Each number is 500 + 25 x the weight over its row's rms, rounded and kept within 0 to 999. Layers, rows and columns count from 0. Numbers have three digits each. The size before them is the row's rms in percent of the matrix's.

# q: layer 13 attention query, 128x128, rms 0.0824, rows 0-52, columns 0-127
# k: layer 13 attention key, 128x128, rms 0.0849, rows 0-51, columns 0-127
q0 102:502514475499440505491477473507496494522501503559473558511502458491555497513528486443507497494557501448491510507497518560530516491530523491511485497460464519466506506509511539497492494521539502500498497464502539510462542545513476488468522513489501519477516469526462477478526491539466483456503486460495497498507518483489462550503515516515463493494492538514517491522493498489473487503525
k0 096:553500512503500488541504469473486531468534514493500460460510500508472495530461522524497512491481528519472542462530528488445499532480553524528493526544516494483537458512483480500483522460508503492548503516499471485489483506497509492496479488512500458530496473501516514515497503480489518496509523470487471515492496477524512499534474510460463503489506486467500500488479538596463496445490
q1 090:507489514490474520508539505492488531458479501531487481488525531546518508495465512473501468511481457506499565502439503475478517472473540530484497524489481499509504440472471492541515523470484524499496458527499473486491522486525447512500522508504536539495498522510494488545524532528520563494490497551470510501515446474515497478498493508484483491503526487494486536498513514456553477503507
k1 103:482522466540488490506526516488517515483489501481467524512496508511552482478464490497508509510515510503497471464500524493468558496488538494526468487544509499491535517511489497525463509473483486514526503443518477520516506484491500485444450483532485492461513517475472507490490523515484501508523527414481476537505533552517482521492478446465515539483477540494500495522542493521515484472536
q2 092:533510508482505471503517491500539517512507508552487535490539497493542483488514476532504533500526509468472502492498507541526514504491496466496464465473461538488522528478502505460490479483537475545511506485476505515514510505526504510463525481470458487513513466505537495462546486494520543445484483471516521499506484504507445496460476522533485487434545544543487505502487481518467474472479
k2 084:485530484488498484479513529494470466543510511493490487462473492489563437525462500534530448490439539477500497530432482501503509499501488522492511521475485450499480526524517549514501515486492492519509498517519506532507535515531492472499500509484486501507533511486498522549470552484451483475501522486477503484528508503500508565500483554512506509494509455480517491513497469509497520538487
q3 088:496474520484514461497497490499517493493499463485521479485487527516485473535538477564476526490504479483499487469544520531511479488534432515510495502499489507491494528507515510515524519521523489469537533498535513423491473514494586479531493502527477511478514480491487497468478485526523495485502480517533457470530508484488520542529496464484493544464453499493530479510501479546508495485479
k3 089:475493509540502492463509503450540488470503536484505525482462476469536489456485495516539527472462502520468490504454479494507511540508484499510535494525501483501511524475505538510492503511534533500480508489466506480522487493528507469500534518489515480555504462474549480474516527455505530498481492483524520472492488476480450537465471519544483481492471495512489503497551487519427488472524
q4 100:487475535484493538497528463490526459498530510498486544487506475459523480495508537543523488504513496539537549485533502501483546530502520528504523488501503524480488504472495482482450468493502489498469501467483512529492502464457522513496496481507528499459535443527496450496510511512504466469468504464491530489515491513509484496474508561509516481473499517525545494496476548483454445518470
k4 094:510488508496441543537503499473519522477513513502472456508512473522519463506495503510424512506503491496519530412547461512478522529486544511515507495498523508473484501511535521450509482519483498486473485499521493553549524458462525500505450512503506514507524474521534501482536501485472505521483529532502530477519510457495506512533500518471502487512491497488503475492487498503541459482524
q5 088:477493521479522557526506476498462458490471476535469490510521519557502513482525499511500442497507476537493512442475492459490511502490476525523491483496500488511484515507511486532527501464544540518493492523536498485485513478543489510492492524479460495454479499492512480551506541487528478524528539491521495478507546512512512499459457513465533523522476505514458449539519497463476491499506
k5 089:453486538493488498509509500501481520449495512521468534496482483461528480450505488541474464500508488497537451450484499483481516522496561471522530462519501520524468494499529481507494521545465484476532492480515516524538472471510538512492479506517489482452551513493483479450474524493484494509484497493495541528484486543515452551498493513508506543502515509502489478480503458523534515514484
q6 087:474541530476496503484518505501491531495507501468499485467517504533442478523537517527512499535471516490476527565501518472521493542482496516476514542444499523530473485526508487516486506482496480500464504486464485508492471513497511527517482481458494513500484522530490521575505558502531472463500538490452478473527509515527517473519461531471480499517511488496477486522527456537492500487462
k6 093:533477467523496501507502525484486481486479515512495493518508480479478541488507481504527549502533526483479514528493540488483556514501508524479470471502429546500473511487516429496534530485502500541465504543483535536541508511497508509514491491514499483472479495478527505517457522515468441515500541482532490522489502502561462503474493478498476497491464527505497496529471538455524500527499
q7 094:523498505494514474526516528516506476494514438506478519537496469480486493488490493476548487549437518557497494470512491480496556515482505501481508466510492482466471494485475509496434535475452562464492522516487526502519510493480501474497484510532525483491489473511516476475516511497523486521537532530501480497493482508487544494529513474492546486524511478485525506558528500468524450520500
k7 087:521489497514543482514467508528525501485511504485478488529497504507489575502504457422513499494457540512488503571546461483504459551479520512533526509496517514497458476486505500484530490549511471488494520501519486504505475494453509491499493486505472493510480486502498465512519480531495512507485512488498492440506528508553472494503512503501443491502521449554491520497492547498509519506499
q8 085:494480478502522524526474503450487490482498524519445513505543537491478524473472512539486514509475510495469482503478504497487510498552508520519537491537458564541500482442527515493474494492589505497512503505491465531497467513499507489540501508472510520490503531458522480489541495466530493518525493496529510497504504530496480492471493480461488534469461472490483503494478547473457495508501
k8 094:481476543473498489517481515485552551440524500494517477471458541494493516465523507475517496480543518481456491498508499504512495477498535506508516505506508486524471503528507548501513491505538496520543498448489479510511458510459513503470538493533494524502435496548472517476539509491519482495524477556510516487502489489493499538510510492512484520523543487442452497499510461484483522516473
q9 095:502562510484471540484492462512505478528536553519492480497496500528499435483540544557495482491520455481502535476499518494511480472514481462471515515493491523487563520500480478477518492505497486492455464523525524527528540504511522505468496515504480507493527474505536524516487539472443483494512477512505472461491514522517506524510490466486499523504487532543500465491527470536481502500468
k9 098:518439505499510463508467511473528510490509524520504507527479505473519525495464515555538524480529467515485477469481478487486510494498569492526528483458511480498521469501519533481504568478509525462523502492535512499476474511502470523483475488496504476502528497451505483508484502475507473507531501541487528559502524545461490523487485523504471525454483489504508464477464473536508538519491
q10 088:497507505521474458484470552501481494510491502482500512489518456505530542515557509523497479487504501531525505519486500487501510563536516527506481558527505508510516487491542490521515531509480505429492482504485475528530505515436500464506466416487467492487479524523515508483495503466476514505524516525451485526500507514512507477480497477522549492484485532462483494514487511546494490524470
k10 101:492522504502502541468515556471548462473509472482492522492567475494506472501548471534471463458508468479474522509511493549511468459511486545503495555474516496495460522509524490455516546495506516497485506482531537506488448458474510482491460484491523507481485509494501469522501503472531489473504473482481524517530466514492509511494482512469463543535518512502476498482489519492513504514535
q11 107:486470493490454485482540518463448494493515521496496508505521500530497536544489518498520490481461484484476486497515476478495516494454463468497495465560526502492504538526444459539476520486505524436530509485513502519533500539533468456466503486499484507527494525491506490484494502476455481528508521541555523497479510506515551524488496496462558518514524483497492521536516499484514506509490
k11 096:519457466529566509479470525516526471482493455508488468524477511538548511495504492496541528506478527507535529545506461466482490501524488543540529497498497483516516479516486493490528511497537474507489490479472476499462446489481488495528489509506561541455509478451466491504511509548501515500497475498499531485510496525536482469501495464535505484475507476530513470471512511495526536506468
q12 091:559509512479491524502478562500511477498522470482472518505519510528480552477518495465474518529496450517501505492499479465515494491502514505483497482467507528497499489497502474489520488502462482479507531501503518514511509516496483533531452470491485517548507508484538547524490564507531537467472505477502488514476482535523489487532527469494539526459541510480474514478451481479548453541472
k12 105:521496522511493486485548475461481513515471493484472506484520508528515513460514471551499500548505495586491487520498486525553489525471496489507448480498495533535485489527512492496502492498506492495509544483502518497514513549497464552475503481455499510517483545468528495517484498490543457530482491436508485486492484473469520455500529491521492503516520478481496497485477488487500509548441
q13 101:511528508509498536522549496525531499529494482468512560465477480454502473518562534502505527502531480482531485490503507499486502494475485498490505521503475502521519520479479507500517516503508486533480483487508497520529574504535506542464495541499481460490479452505518502499475488556491543450477498526480515487503498491493414519531467518511495495514496490513500525512507535513477490454540
k13 092:524448481546468495550479499521528448506488525497518510498477482474521457485480516496471497502510458502498486500504462522525504489539508487508466529472455507494520500485509523495503508488462529500507477519520566494461538469487514494520490518512511503500489472495466494481505490498480490535443555520492539507521502525490473479500457518481535497476452543507511462479498438524532505504543
q14 104:490454516454464468520511490497485495464477476496481472520456538455520494470474534511522491500497514503483517514476509491512523471437507516552519500512527549516463471474473517518493439470516523505521514501493573498512515471486494514493494477526490518507548519476543477524504505484523482512495511489538464519488518549482528530478472476531494509517503462500507521525509505469492473453507
k14 099:504491486522508532504499497523515484531510477478501479491563442472495460560551493486507524541479520462498493501508463499500484531503482481508506462521507543540470514473544493494500483519471489449536531512507517501478482483471524515483445487495526494503504484451497535511484487523530480497452521470505492509537497510515526513496485501536403493506488493517518477487516494489530501481481
q15 089:497478496478493516494459505495496455526492464484528526497499487487540466523478509473560509483487480454525514543526552538463512506539448499496515484501498555493546509485456486517540495523514486485486501496461448502537530487556517510510507539517498460507499469521528470468488515518508488476490507507496495499485513518498500491488496480477481459538479509481511520487492490469455512569490
k15 089:478501534488498502485497530485480527508466510501536481505478530532490497470515497489516517473578522511505542535463532503534495505487491485505492559527496493496510498536507513481510509472537505461504504492490502467384460524492494514505501495490482551511512513523477549540488519492499528515526496441509474525529495500501483527484517497502524513505500530495490516453453483509479505478517
q16 097:490509478487492525511492495514493534490505538490471459515510504477518501504511476492496452488454511499509541478525533487488510498527519492539484485497548477492509542530508406491483503489500515506485515504511481514529459480508520481536518474507508509446514495440478501523487511461464517497532518503442480498482537524483459529483518533457449485501482517541482484498525503476553478496522
k16 100:469508532476476513521471466524478502483484499521459502536501550524520524483492512513509500449520526445480503478517480470518463517461476466489517484512546474517490522521519457513493534473510502508482520504486476481487519534530523534502471514550478528505530513504506524504493538497510533453529460502475458550490528523487518540502503497489496541449510526511473496443482504521503528488469
q17 092:500503495513508465483463521558496474461490485555526538499508484474491479465450482500480512479532507495479480482475467547448516470511494525505477543525564488504523477529483506507484518499524561530491511489507516472505524516478504475496510476500479482511461525488466516500507485451505498487531489464498510521467500511521487491537487500573461512493504517536514465513486457518515544503511
k17 092:520532498517504506516515518496511482521529489493460486487507477493490494508497486502495496480514474496491539535492518443470497478495529519491510538487516465481486550496552507525478572487509508514510471514529467532499482499503514446451471440495505518501500492520475526534495486500479494481470532505456488510571446484472455485559509515486471485502498526467497539476495509552481506495496
q18 095:499452511511527495497491487557491521520510479500513459560462519493465492523473540510509497479488472485506556504485473496499491506498477513503542471498550449514470509513530504499535483480508516459468546517505497487506477484507479517521490465508522498496517475527539472467505504522512517564485516484461494494524470482488501551505509496506472490546478523515495524497459476443537553480488
k18 088:476494488486499468494524480491491545487523528520528467486489466519497481509499474518537477499541520511523539465498513515521509483522457479523516514515461495464498481479484487473497493528537502461492437517522502471534493539541546507478463470490492500485443531522512527474486515475483528485537510564500495491496453506486557467495489541519546516518509469469512488515465504498473481525487
q19 106:505505536510528522540515526466524467518475474478502483509510504542479496460508539506494500520561494497483507465480486506522480490570511559497543508517525504515511511488510483466495477488469492524487493508508490527471494435503516515524470482439532513503513504466456467515488514448515509481458483461486508480486503497466455538534494546521463500499495527542476508506489509518471494487513
k19 103:538455491502486503489466499507483543561521512524492459485474521464525518472506521528480487487543515491507512472510443519522492487493520516497504488542486495486521489532516525429495466493474489510503505523527543473494549493483513512507533480476486488552485472512513499517473528480486477523485488493448512498502468530513483487467522525519533525475482527478504514453461515548452485536516
q20 088:489470512488462469520534500502473512506485465508486453515506543466536464470509551486516477524513548508538497515529531471512523505452504492503525455529493545528483506456519535487481484505461509539502514469455513474505489433468471510496498515510521516450531489488540467489520489493486453510495507501498473503533509486475541526470499498530503538523494472479514499528518517519501526476490
k20 093:494525511475501493492486472508484487467550481516496498509528497477528461571482521524461511535462506505493490489475505489503495475512462492528540481514481524507489481522494480540490465474437508490499501499474482519470490537466536476526536494514511472557437489526474488478501464528482437492490468518525500494489507502493540533512503512533487454489493519497520544508520520524530500492550
q21 109:525508497491520479495456553517486498458491500536518521532507499526497509497522473470519502497506497505433506526533513524494461499524485509474493524429486489546506503455511472500539487518505530467522479519475454489455465545489508467505484461488503479480455516509470500508549511481524557474548489543477463505490483512498497501506527507470487455509532491505502518520507476521483483467506
k21 112:496539486475497481503460503486486502470469504485517474480520554504514526485489497509495471485538532493487473548464536530478495513506501482517453554493461526482501515504514523509499524528542489516509473497477440484492500481515494529501536513518494528518506529523486487548513477497506514533493520496470535498528515466490546451527525435465481505484514524499464498492505467474485482509422
q22 097:483512502539480531513491527449547463516500512487514497521506481507485506497536472466531484514523480503451496469478529495519545491533481518559485475499497523531507492524549464507485519492473474538496489536504477437495508521489502517513490508472551502485477500461467499542508449506480502480484535479480484490449515512507490502543488499520532476506486537508442492466486502461503529463502
k22 090:463521466525464545506475519468494495509495466479484536498506512550499493479500484506507518499531518474489506518512489438513490476492518490464492512490537505531484471520465518512474523508489478508528529537467518469469512523487458516489540487544490547487483497511449533453516495514509522489538477494483519527462527518492532461519516495512528512492483485481459498485463543548484508459442
q23 106:482543507510471480466443555518488498512491499482496491512517507484480529483501518477516485566514516472468510540477456503506517527510510519464503515492513503491535517500513553539507513500477506520470492501497463484480492509513453492492552477513495471493463500528525495478493507539543498546567471511490542507493461487517539421480507508501483510512484479500487524482509447499498522482517
k23 108:496490523488486521452494517537498545506489469491474478485505526492498461510489504479539525520493473519504517509454539517526469459507487535522495527525530497501534514497513530453468531482514442512455551499497502526462524511506489468497512493505526522494473518500464537498540545436488450495477510514501497482517456521539511484494510518500490479517501477528520528496543495495507514445458
q24 113:504471516483502540521482473499511497507485498445471547494492486496512504511496548509534527521485472550534495490519492484471523534505487496510500458505493498484462503507487451524491498507466512478486524502488446455514511460496499496551435515507510498465544488473525480550494515524487460475463558523478470507501546477539485503506518488500499493508556533481495490515512541494535467500486
k24 109:508492491472522520484501518501467498506506505502503528514518467457540518486470491504496496524511489523574531482494510492464550499474479453517504476434540490473507495540473501494524499507506495532477508453498492509505494505491501477526513524466477522524455445492507511494481543538530501442475480505513534513465538499497486552499507476499522478461542526496497518545461501496479469536485
q25 101:521552529493485527471497545492525508475493508529517492475542517488514506457487497518501517481554448506486484505483475487497437470504563514505511551483452477481498481523520476527515483526529454485478518527493534488490481451495483466468474515454500526529523467508499501535524514531507518538528468517482499504495532535506501468442502534474483499486511487495494484482502533472507512490491
k25 098:471525496520477498468458518450520460544472517505528492435451497500488496492520493531481547477484463515487519460449527450489492496510507495537507501512466521516503509518536592526509511502507466527505477459529507481491490492461505515461494520456494519502523499468490515504542511511500481492511537467484507502485499507517479539494486463514526495479549504512496512489501501506508487476458
q26 084:507537472490520535487490520514484530518484474540496550526500532478481473474450493431513492513485490513531479519463492503525486468493492492482502505486498533486537496490509485469492502444475445450468518488477493501459499523506529501509529482509498499490497474529520481500470527508467526451505494456500486525484484551502503544508469506514537493514481478539472550490518488528475531487557
k26 097:476513501485502506528487494494450534491474531523471489495494532483507475448500526501492504484537503506490472489429510493478516458491568504482465549520491481508520525507512517502490506455515495543534511485491477510522519532509505556493501473514491448484466525515521510534477510521536536457539463478446494526508542476503495535521491534505485491507500511492503456536458492519509498522525
q27 106:514514497495554536503479519476485491529524491501480528481465505539495510482489499489508517524459506487503510501517511508453564514526524508511500524497454512521536508495462489478536455475508489514513482539480464498477494500503527535530473548485487439463504487512504488523526508511489565460472476489491472472464531538507486497500536536468493447512471526534502501482505484463459489474519
k27 103:489513476539457538540498487506458491496467540465505537519548534490500502461500474487516551479512445520540445535497481507492453503502507512513485545499466537500532490512493481477558497501519476524487492497505509461495469497548509519508557497456480502500484498535468494539515507497498502507504513488466544513487473468451501517490530508493491491498505495506489503473459469488475465494473
q28 103:533517527512479488473411558493514496523540497500496530535510450499503491475513466488485516480514465489511445459499483506455528552545527486500478514522488500460475479511523521491547520533493487486520534521487479528524499503505483505512524479525516499508548487509482469493471502471464561489492496491456526498501522499514488508522513519479493496489476512468483524520485466536489484532528
k28 103:498484492477497514529524472521532532503527489525492549529516507536524479477553528498466491475535507488488466442494498511478495457513462545487511509514449476486535498538479553481482491504494481472510472478469511495475486500519483522485507458455483533544483502508525479487479530523474523485521492514512485531459515455520498500524513496468544489472556516498494487490482551542501474501489
q29 101:475422535494510531497487479471474510516497521525500504469534496503533458491481541499460488502491483497472541495486462512505521526503518495509515519495531548506495538504495522503492473499513497500468516467517517477516485484457580494463471454538499533507510469471517502514524531485496471537512510459498528529499463502466481520464485487509501537480490518515521499470504535528458453521474
k29 097:524472507466485503510524531526503492505499503489528507488525501471464495491505525507519534560508524462505509467509461473492522516460510509547482540497520498492466565510493486542510532503492496454509472532486493506529454485470530551468464495493513495485550508480512477449488486501535502525496464516468501489495489558503500538480518475483481467480464486434526483519485521481509515494526
q30 106:500492512512546491502516520502511494531522509479486527504548518434497479486492530519489500526496508494481495470469488466470489459520513501519465537459543536522513503481520464474486494492512526509528513487511489517507507500491497527532461506530516497485469488516510499504560531521534485488451471521461486477507508543477457557541525531451438535470474543513522502488498529487472499500488
k30 101:495531510509530545504478510490503498502531508499478503524502478472514523458523501511493538506565528533478499454488443487525478485510483527521476490525493486557518491502501514447518544481518541515442479484497498520469539524500496532514482470518460502537526497511524480504508518486501535465491490511499497511548537471483456468485526491493448525491501504469489454547489510494500480497455
q31 095:539532501464541481499490499502513538499516473496504503462523512555509482505465480447512463514493522517511518492519503532554495492513534518512486448493520492499468564500494479457511455571508517491486506502459466487517519475539483499506519533450479513521478482531521490534529515502499451457531514544491483468479506472529491477489499499498486453504498485501494477491459486482486477494499
k31 091:502488495533478530503531480488518494484488493485500516509469499504491547503497482531481495536446551501499533547447507468479481553527481525508489503512511502558478491514541485512507464510552462520499514488500470501460485516492503515473546499461508503482519498533482499503485527489514501463484484483492474488489493463478520501442479477454504539521506499512478585526482529464476499494474
q32 093:507490486505538480504499518487476468518521491491480484511505515473532491511520517462507456485481515530515517495498462527497470501516453507530524548537519504460469548508516525493502505476504469519479531515484480503509504506497502473502474444502495487474471502477488442506508474496482495493518467530446517539511450495520555531538532523500533447451521469481533534479457531509538502514492
k32 085:525493508470409489511504527536495519517479495530463491488519495514491488483523462509484468468492485530495549496550507477526496495478500489486471552521508492517485557490516508488564476467529508523505483531524470488502529489476488483451503469465505492491508514492450498541491478520499505491538476544479480546535483500454500475517529492473491508530531485475509498476510509526535495499465
q33 101:526460467514514468501508500501492511484475528529528461492502494510498466460507460539544451464500499505443540499500492502484533530498473529493485499475514516503473553499499483520504532516474512519525475477490548487487445525496554513523497495508511509459518518493475513488588508502509528474499503501504518514488487490520491520452520507453504469547492510490499481500500488474549500448504
k33 099:507454486537510447478499459481517500485517508500557481502474541478523508454484501500501486466506490471488510482476545493480478539488526478496528466455503499508435552493510527495512500547501478466474504506502514452511514523522507539510497498485482560482489500469500484535503527489510564517506503448499573523534498511484481472500526495495484521485496516512460492473524509503488499504490
q34 099:515536503493499473474474537475457506519445499514510483480482529521471504506487541478531520472479511457470489488491517517504538486566504496485502512526472472510515498506507449510516514491551511464453493508494489493563544512517505471515520517480470451490462508513521515534485504475475504494511495504463525491472511517501467496471569539515508480491500467481511493511540503544457471515515
k34 092:490476514483491509498475478502516494473458525539524461511494507468519500526537504554463500498487482525483507454475508513530494430581470517465479578516498508516521520510506466488495481494501523506522516506510520528488505552481530502475516511508473499534461487502511520489472517473542491475510454487464503514477511483500487555511557525481501497493500502518511519486521466537505489523488
q35 085:504499477487489491489491473522533484485516552513468491489494494495553498459529543523509497448510517461524497513479550512525459453505499510566500512506490482524470511501532496521491539504488509511470525503507496570483477482469512489517502512466454519486513515494507517467502549480449483485491516461497526553525491518512485465472455508543483544476517454516488492506493511505515490515524
k35 102:472510496516490478496492511521507471490505523499516557491524451532530503550569480492509445527482511500497533487516485519494496538514489482536512462549503505526450518513531498523520485472472462504501471490501513504494494469468519488499485507524533489519495518452516437462483484499544522504503529479518501491465503540497467506483443474532479489536522473504483480516546531530513497480485
q36 094:503481495488480466476490527466462528511477462493524523488520501476500522464513486525512488528497525484514479500514445528504487502499462498479483469517515491521471527504497523486537508517513552446514512476511512451526515523501517506508472465514475547512503530512521536470481435472511492481545466534511498503513535507513544513512514441523538543493527456468536510468478516501514535474488
k36 102:476517520482484470533517456473510518489513473480509490489504455485483488566540500506499476493463459507487507573522515483522454504523441504541482473513533513510483523491514488502494506523465516493516547494498533531485487513476518486494498492496485520491495498509511474501529491529485483491484468515541483488513473493509541510448513482533500509496508432445516551521503544501513555506522
q37 103:518520484485470476480520494473510479480526507521510507496457535438503482532516518495506517542483490484503499465496555494461462540481523485490491508514491503508478480463535481459488490500492465474507483500510549535531517484488459454479492523491540524488496520518532459489462505501488489491504479544492500537530483503485539551452465532519527484497507440504513493477507546536545494500483
k37 096:495528479489505470543454509485517482514465531539459528536496484450502504480470521516502514499482519518500504499492490462469513462496497520469524502497511536455497505476511488500549482472462464488504495506485477525512517431534481495503452469480525501541516472534527521514483488456462511510522530509533498519487537519514453533470482506510548475479478461503546497508474488527535506517507
q38 093:490516490508504449527497445460473441557557481505517523507521486517497500493450514533498457474484517508453537499512498491496506518524533489477462525501532501504504522518505509493499511461488506477480474498459524532554501482516501480527471491504475500487513488464534501495523549520482448506533511491500453514497495475497528488496474502474480542538508495499497478536497542564491475505497
k38 097:483478480482491492443515444480482515489509521493528486519475487470502498476473497483497477547473526486458509470513475501510498468489534510504533536524509498471534549476517516468531542472545498486494494455445464529473486508495478501478505534495486489538534497524493489519493493515541502523520449523519486474531506568510502520511524485494485538520526517557522523513478523510508460498480
q39 107:480519501476508469497488507498511488474498462509517569513502515535514493523458483494483537501534461501482528478514516549437507509516454499500520495511491525458521486533475507512484520479486514474560488492519512491448498502476489467522497577467526504464497493434493530458508530486485461503501497488527521468479506491527475513525510511503536470528514497500447483466508477508495518507507
k39 106:501483492494523443467498496441490529505524452493533554509489539522503504501474526509504488462500482509554524517491521460460527505514492505471501472489528533510519466492428493512505506473507470487559473510497463455478480485477515497498487510497558498491449478512531522490515510487486525479519534507515530478523528523516536459489523483493466451528514499480523492506516512503508530485501
q40 092:490481453565485491487525502521511486508529488491422503520477527478489491501458499505414495534526524520502487488521502502481485484552493500524521484509477458525482502484476484516532545464544475511497490537503532526509503508503488524521523478537475502510492514470516502484491502495482555508464509491520505491473504434505488492519521515493458511524500493552533456511471484484506534495513
k40 106:500500469436512486514502491483497497476485509483501522512503459524498498558547462500479455535469524517484450518529518469498467534493466497518491486492521489509474471504485543494517485504528514489502464509499548521495490516495486514492464513509539496489491555454483484518517506489502514494508524501521484496529502494479492400514520521522498507528523499564515498517493447473489550504475
q41 100:499519529466467441497470500513523462511493543507489511497486500502560526562553491556516525521515521486474492476496476502536530487484451508470501531488501493503514475512454541495457494493507541475511472472507525520521482507510511462510496462473471540507467530539461523514528452513490499510476495473510533503484497513486497500494484525530502461525487531513491485523537525479505516526465
k41 092:497482535503502493495495448479530499522485468528515497521519472460527465584494498515498521502490498495523481511493487511508518487448503518467498477467542510476477489527456523555488521506454539491476558501523487478482504471479502482497529485514504536501497511491534476508477520482512468538484519509528485474502458494522470513524499464489509515562449482530522487493563498502495506477473
q42 090:510465472504478495470523466469517464531503509514490519522539471504526461489503473495498499508451516556490509541482517509512499534514514501475508449499542469493571528520521506464528494551521509499511497498484529539463456551501480467514482442500509494493486533515495492522488516506469532489531546479500473504526489495464502502536566506497497490487504500497534509476476493494460492472519
k42 103:504545469517478497504515486507487507506491534536483476539486523531536524545485462483494511517489526494489502543516460511528503534470527462522491483515538496500488469503498532482465486523500446510500489469474524528499480508517463491498515461519539499502490524463513453543485458510508500491530471522520478494546506478470543472472514461461536502523507455464508515496460469492449488537510
q43 098:513542531529558491510458553511515505466490516510489502517506490500452470467508521525519538506507489522487539477519454508460502508525484476524491534513532486483514514521493505459476542504489510524471483511500450512494455480535485468485458464526471480515498511495489459501520495544524510472485489543545484500457481512537497490535516493486472509499533434492497516518529520512468504515472
k43 100:537503469503472447484466473545522480511478487506483495518491485532510513485508558529454506506478464501493521506476509531484474481495501504512454500505498480482521482508512498492434515548479535514520472465536500517500539496510539448523519488512464525491476510491525459487511514491501473533501528574525503517517516487510502505532508484507418538512524489494552496498509509476515501508478
q44 099:532456492502512472511507481503540501548490546520538514521493499511495487456495492537498519496471498523487485473500475523505511506481501523490550456551503487491447466496503509524491502513465530483500520491493477514482515464464509446497466517469518499536509488465499498462550467538494501539533529521484481468516513537482525507511565485481462439496500476470526495500508543504512524517513
k44 095:530510514522514486533493512489528469488481516447561463494493495471484496491508482521484484465507494518470531525490512508491464447462507482508530533483512507513520499466477531504517518525528498512483504482508527494446447476519523480544552489498496486492487462519551482512499448509494529463541478549435525497517471514478488509495514517457464489499508545506496510471520523508477500476477
q45 106:453487501478488525508448484505546501516502486520537534471526475500509484501480508520524461477489527533465519492488531508508469508493510530494462535510462502480490469518473463529489488507510501517512467518490510520456522477482495499513526495517465488517516519519531483511463489483529504458556439513548550489493492524526522514541503476487539527454514508482471522478472482499451480553516
k45 102:479515483484481502508495511530449503510441465501481527503505462534480502488461528476523484524513472493518482455505516528501522506467538504478533486533505528552529468495574479487493534486507506479534443504517485476523443498501497519487516472470460521521504516505501540491499488498512469505545517501535537496454484516499512523511502455482525500492455490496506517545501526525466508472523
q46 094:528476434462485499503499498506461528497491517513504496501472511515470523448505505502526520521533497511503469484506482530499514438476495482493516518493529518500490538520474511524479502525497475475494456525544490475467528505523509514515498455559484527482478494507538470525468489536496505533515535536520489499475486442494486485499527475519508476442499484516515537487487499521518453571521
k46 095:517479498411534512508504530504537489479484518542505506483485508503481483476502516533469515517541508467465489481490518535475534479476496516495463515480535532525523498507505509467465488477512510505485494500530495503506510490491538499464464488451471473483511524477516474508472453539508492487503493539513516499492438527512508492525510551527493498533522490513470486467485509500485520592522
q47 099:489503515475488498509485473440518512514513493503461481502497529490455513513458517498503487467472495516505498497470486476494525513499536518518546499470503484453514512446486517471483492484493534481472524524513514531469484514479530509523467535522523486524525565533523486507506509519510476503475497551538491535472484499458471486520477563506501460519516473515505518548460566495497461506515
k47 087:536494503487550483501445491521505520522516536520510454548486512518506491471477484489507472542516517512498507488485504505525485473485468495461504496481501503527559514533522503455497511500512504529520492485517549491499463447523471527514504471502466481480516500511496484492485540483526489510496476559477460517518481503489422507513473502477551521532522491468551481531487479487458465497503
q48 089:506486515479497507474501465523503540484527447510550550461505463541515485501458538509518510470511501540528478495498520494522521497525535474450544492542479500540520488491450498491508458479494516504487479516547496539477503467494505490489528493514510486519495523508488540494495476460512482517495458503499480486467513538478528500504521492477505524496504440481454517486460519535535502448507
k48 092:486459513492492506498481496501540537514532465539514441502512474520455466483465546499487477499476448494520515539529496488508489508529518487484496492526497547488510470495505486487542527505500503492480499522510502525468453525483496493516475515461534465468460506531535486471521441492557463467502503475491497543503485491507487512498517537491541495482488511488491508526505516497433477506550
q49 098:489518484482522473487463502520477506511528502522508546498508540506468491531540515517509484535479479507574508512477533536521526459494521503499482509496514509487491479491514481478458497507477506504535524526534470482494452485501512508429517478530510482509548499484495489510521440457446503505504552519553501472527497487498489475493535521532503534472529493542512539480503496517490472490470
k49 097:478520509484529497516467525542502502487499463503457513530511474503504554503459513533454501515492528541495473429457501482481519512548501479519461510520510503514497545506476511512484509530472515470517509502489514496522494528537540481494513447472536517500511494488518450492524484470440496506468479472504536483494488536512483541538476518493538488488525523514463497471540482498495529524511
q50 106:526486504583506500518543514522509479519480479504524468540481505506511507468515484475486439475493506548496481480489480459489528490500511479473489525525550454462486471489513473507516457518465510511506507540527492522512467513466494477508519508511488500492499489493550467505526530490509534510465491486508502522542474527557454537486502530444478507486465488491535494490481527491510526476513
k50 102:502469472519472507538505485482520473475483507494502488510482500507587539493514463475505514473509463525522481485530471477473460529520525524494472514484464500486436502494510502504518547530523477497438440543489476544496503507528513495528518496488478491513487481508525476490504480555523527474500505491492523509558473483484523478526478517499535531509475509486477483492480538534512509472511
q51 097:534491490497484527488519544471486522501482496453528478448489501479555468478498524477496526462522517458471535527488516494429501513482511480479523514518478525487496479489496511481463514547483495475493471510490499503444483518519490508460505525486491498549511469536514520543479486527482482483514510534515522526505495476518474538489495534553440506502527515500531496472533530522483515510460
k51 097:540536513447532475531507545509490457506449516508518525499524469498498495498462487486478537451464478520516514517506493513469547500508486532498541512502458521470510521537533474530468513471475508481494537483504479515468512510539530510516536481481478514496510504457474502502447492494496469512477476499557493485471482486513492515478533489468464484541473506499548498517504498542531501511464
q52 094:534496481506470498502520536513493526473510437496523527486477456513528482483532498485528505502468508476511563496527502465509489514526493529518527489504465498529500545504497506494475507453455529489465486457512507511534546518485538499525499467502479486472505485554500475476540457508495486464464484470553481487488466515520503549503535507506518496505480490544479504463492515494441490491512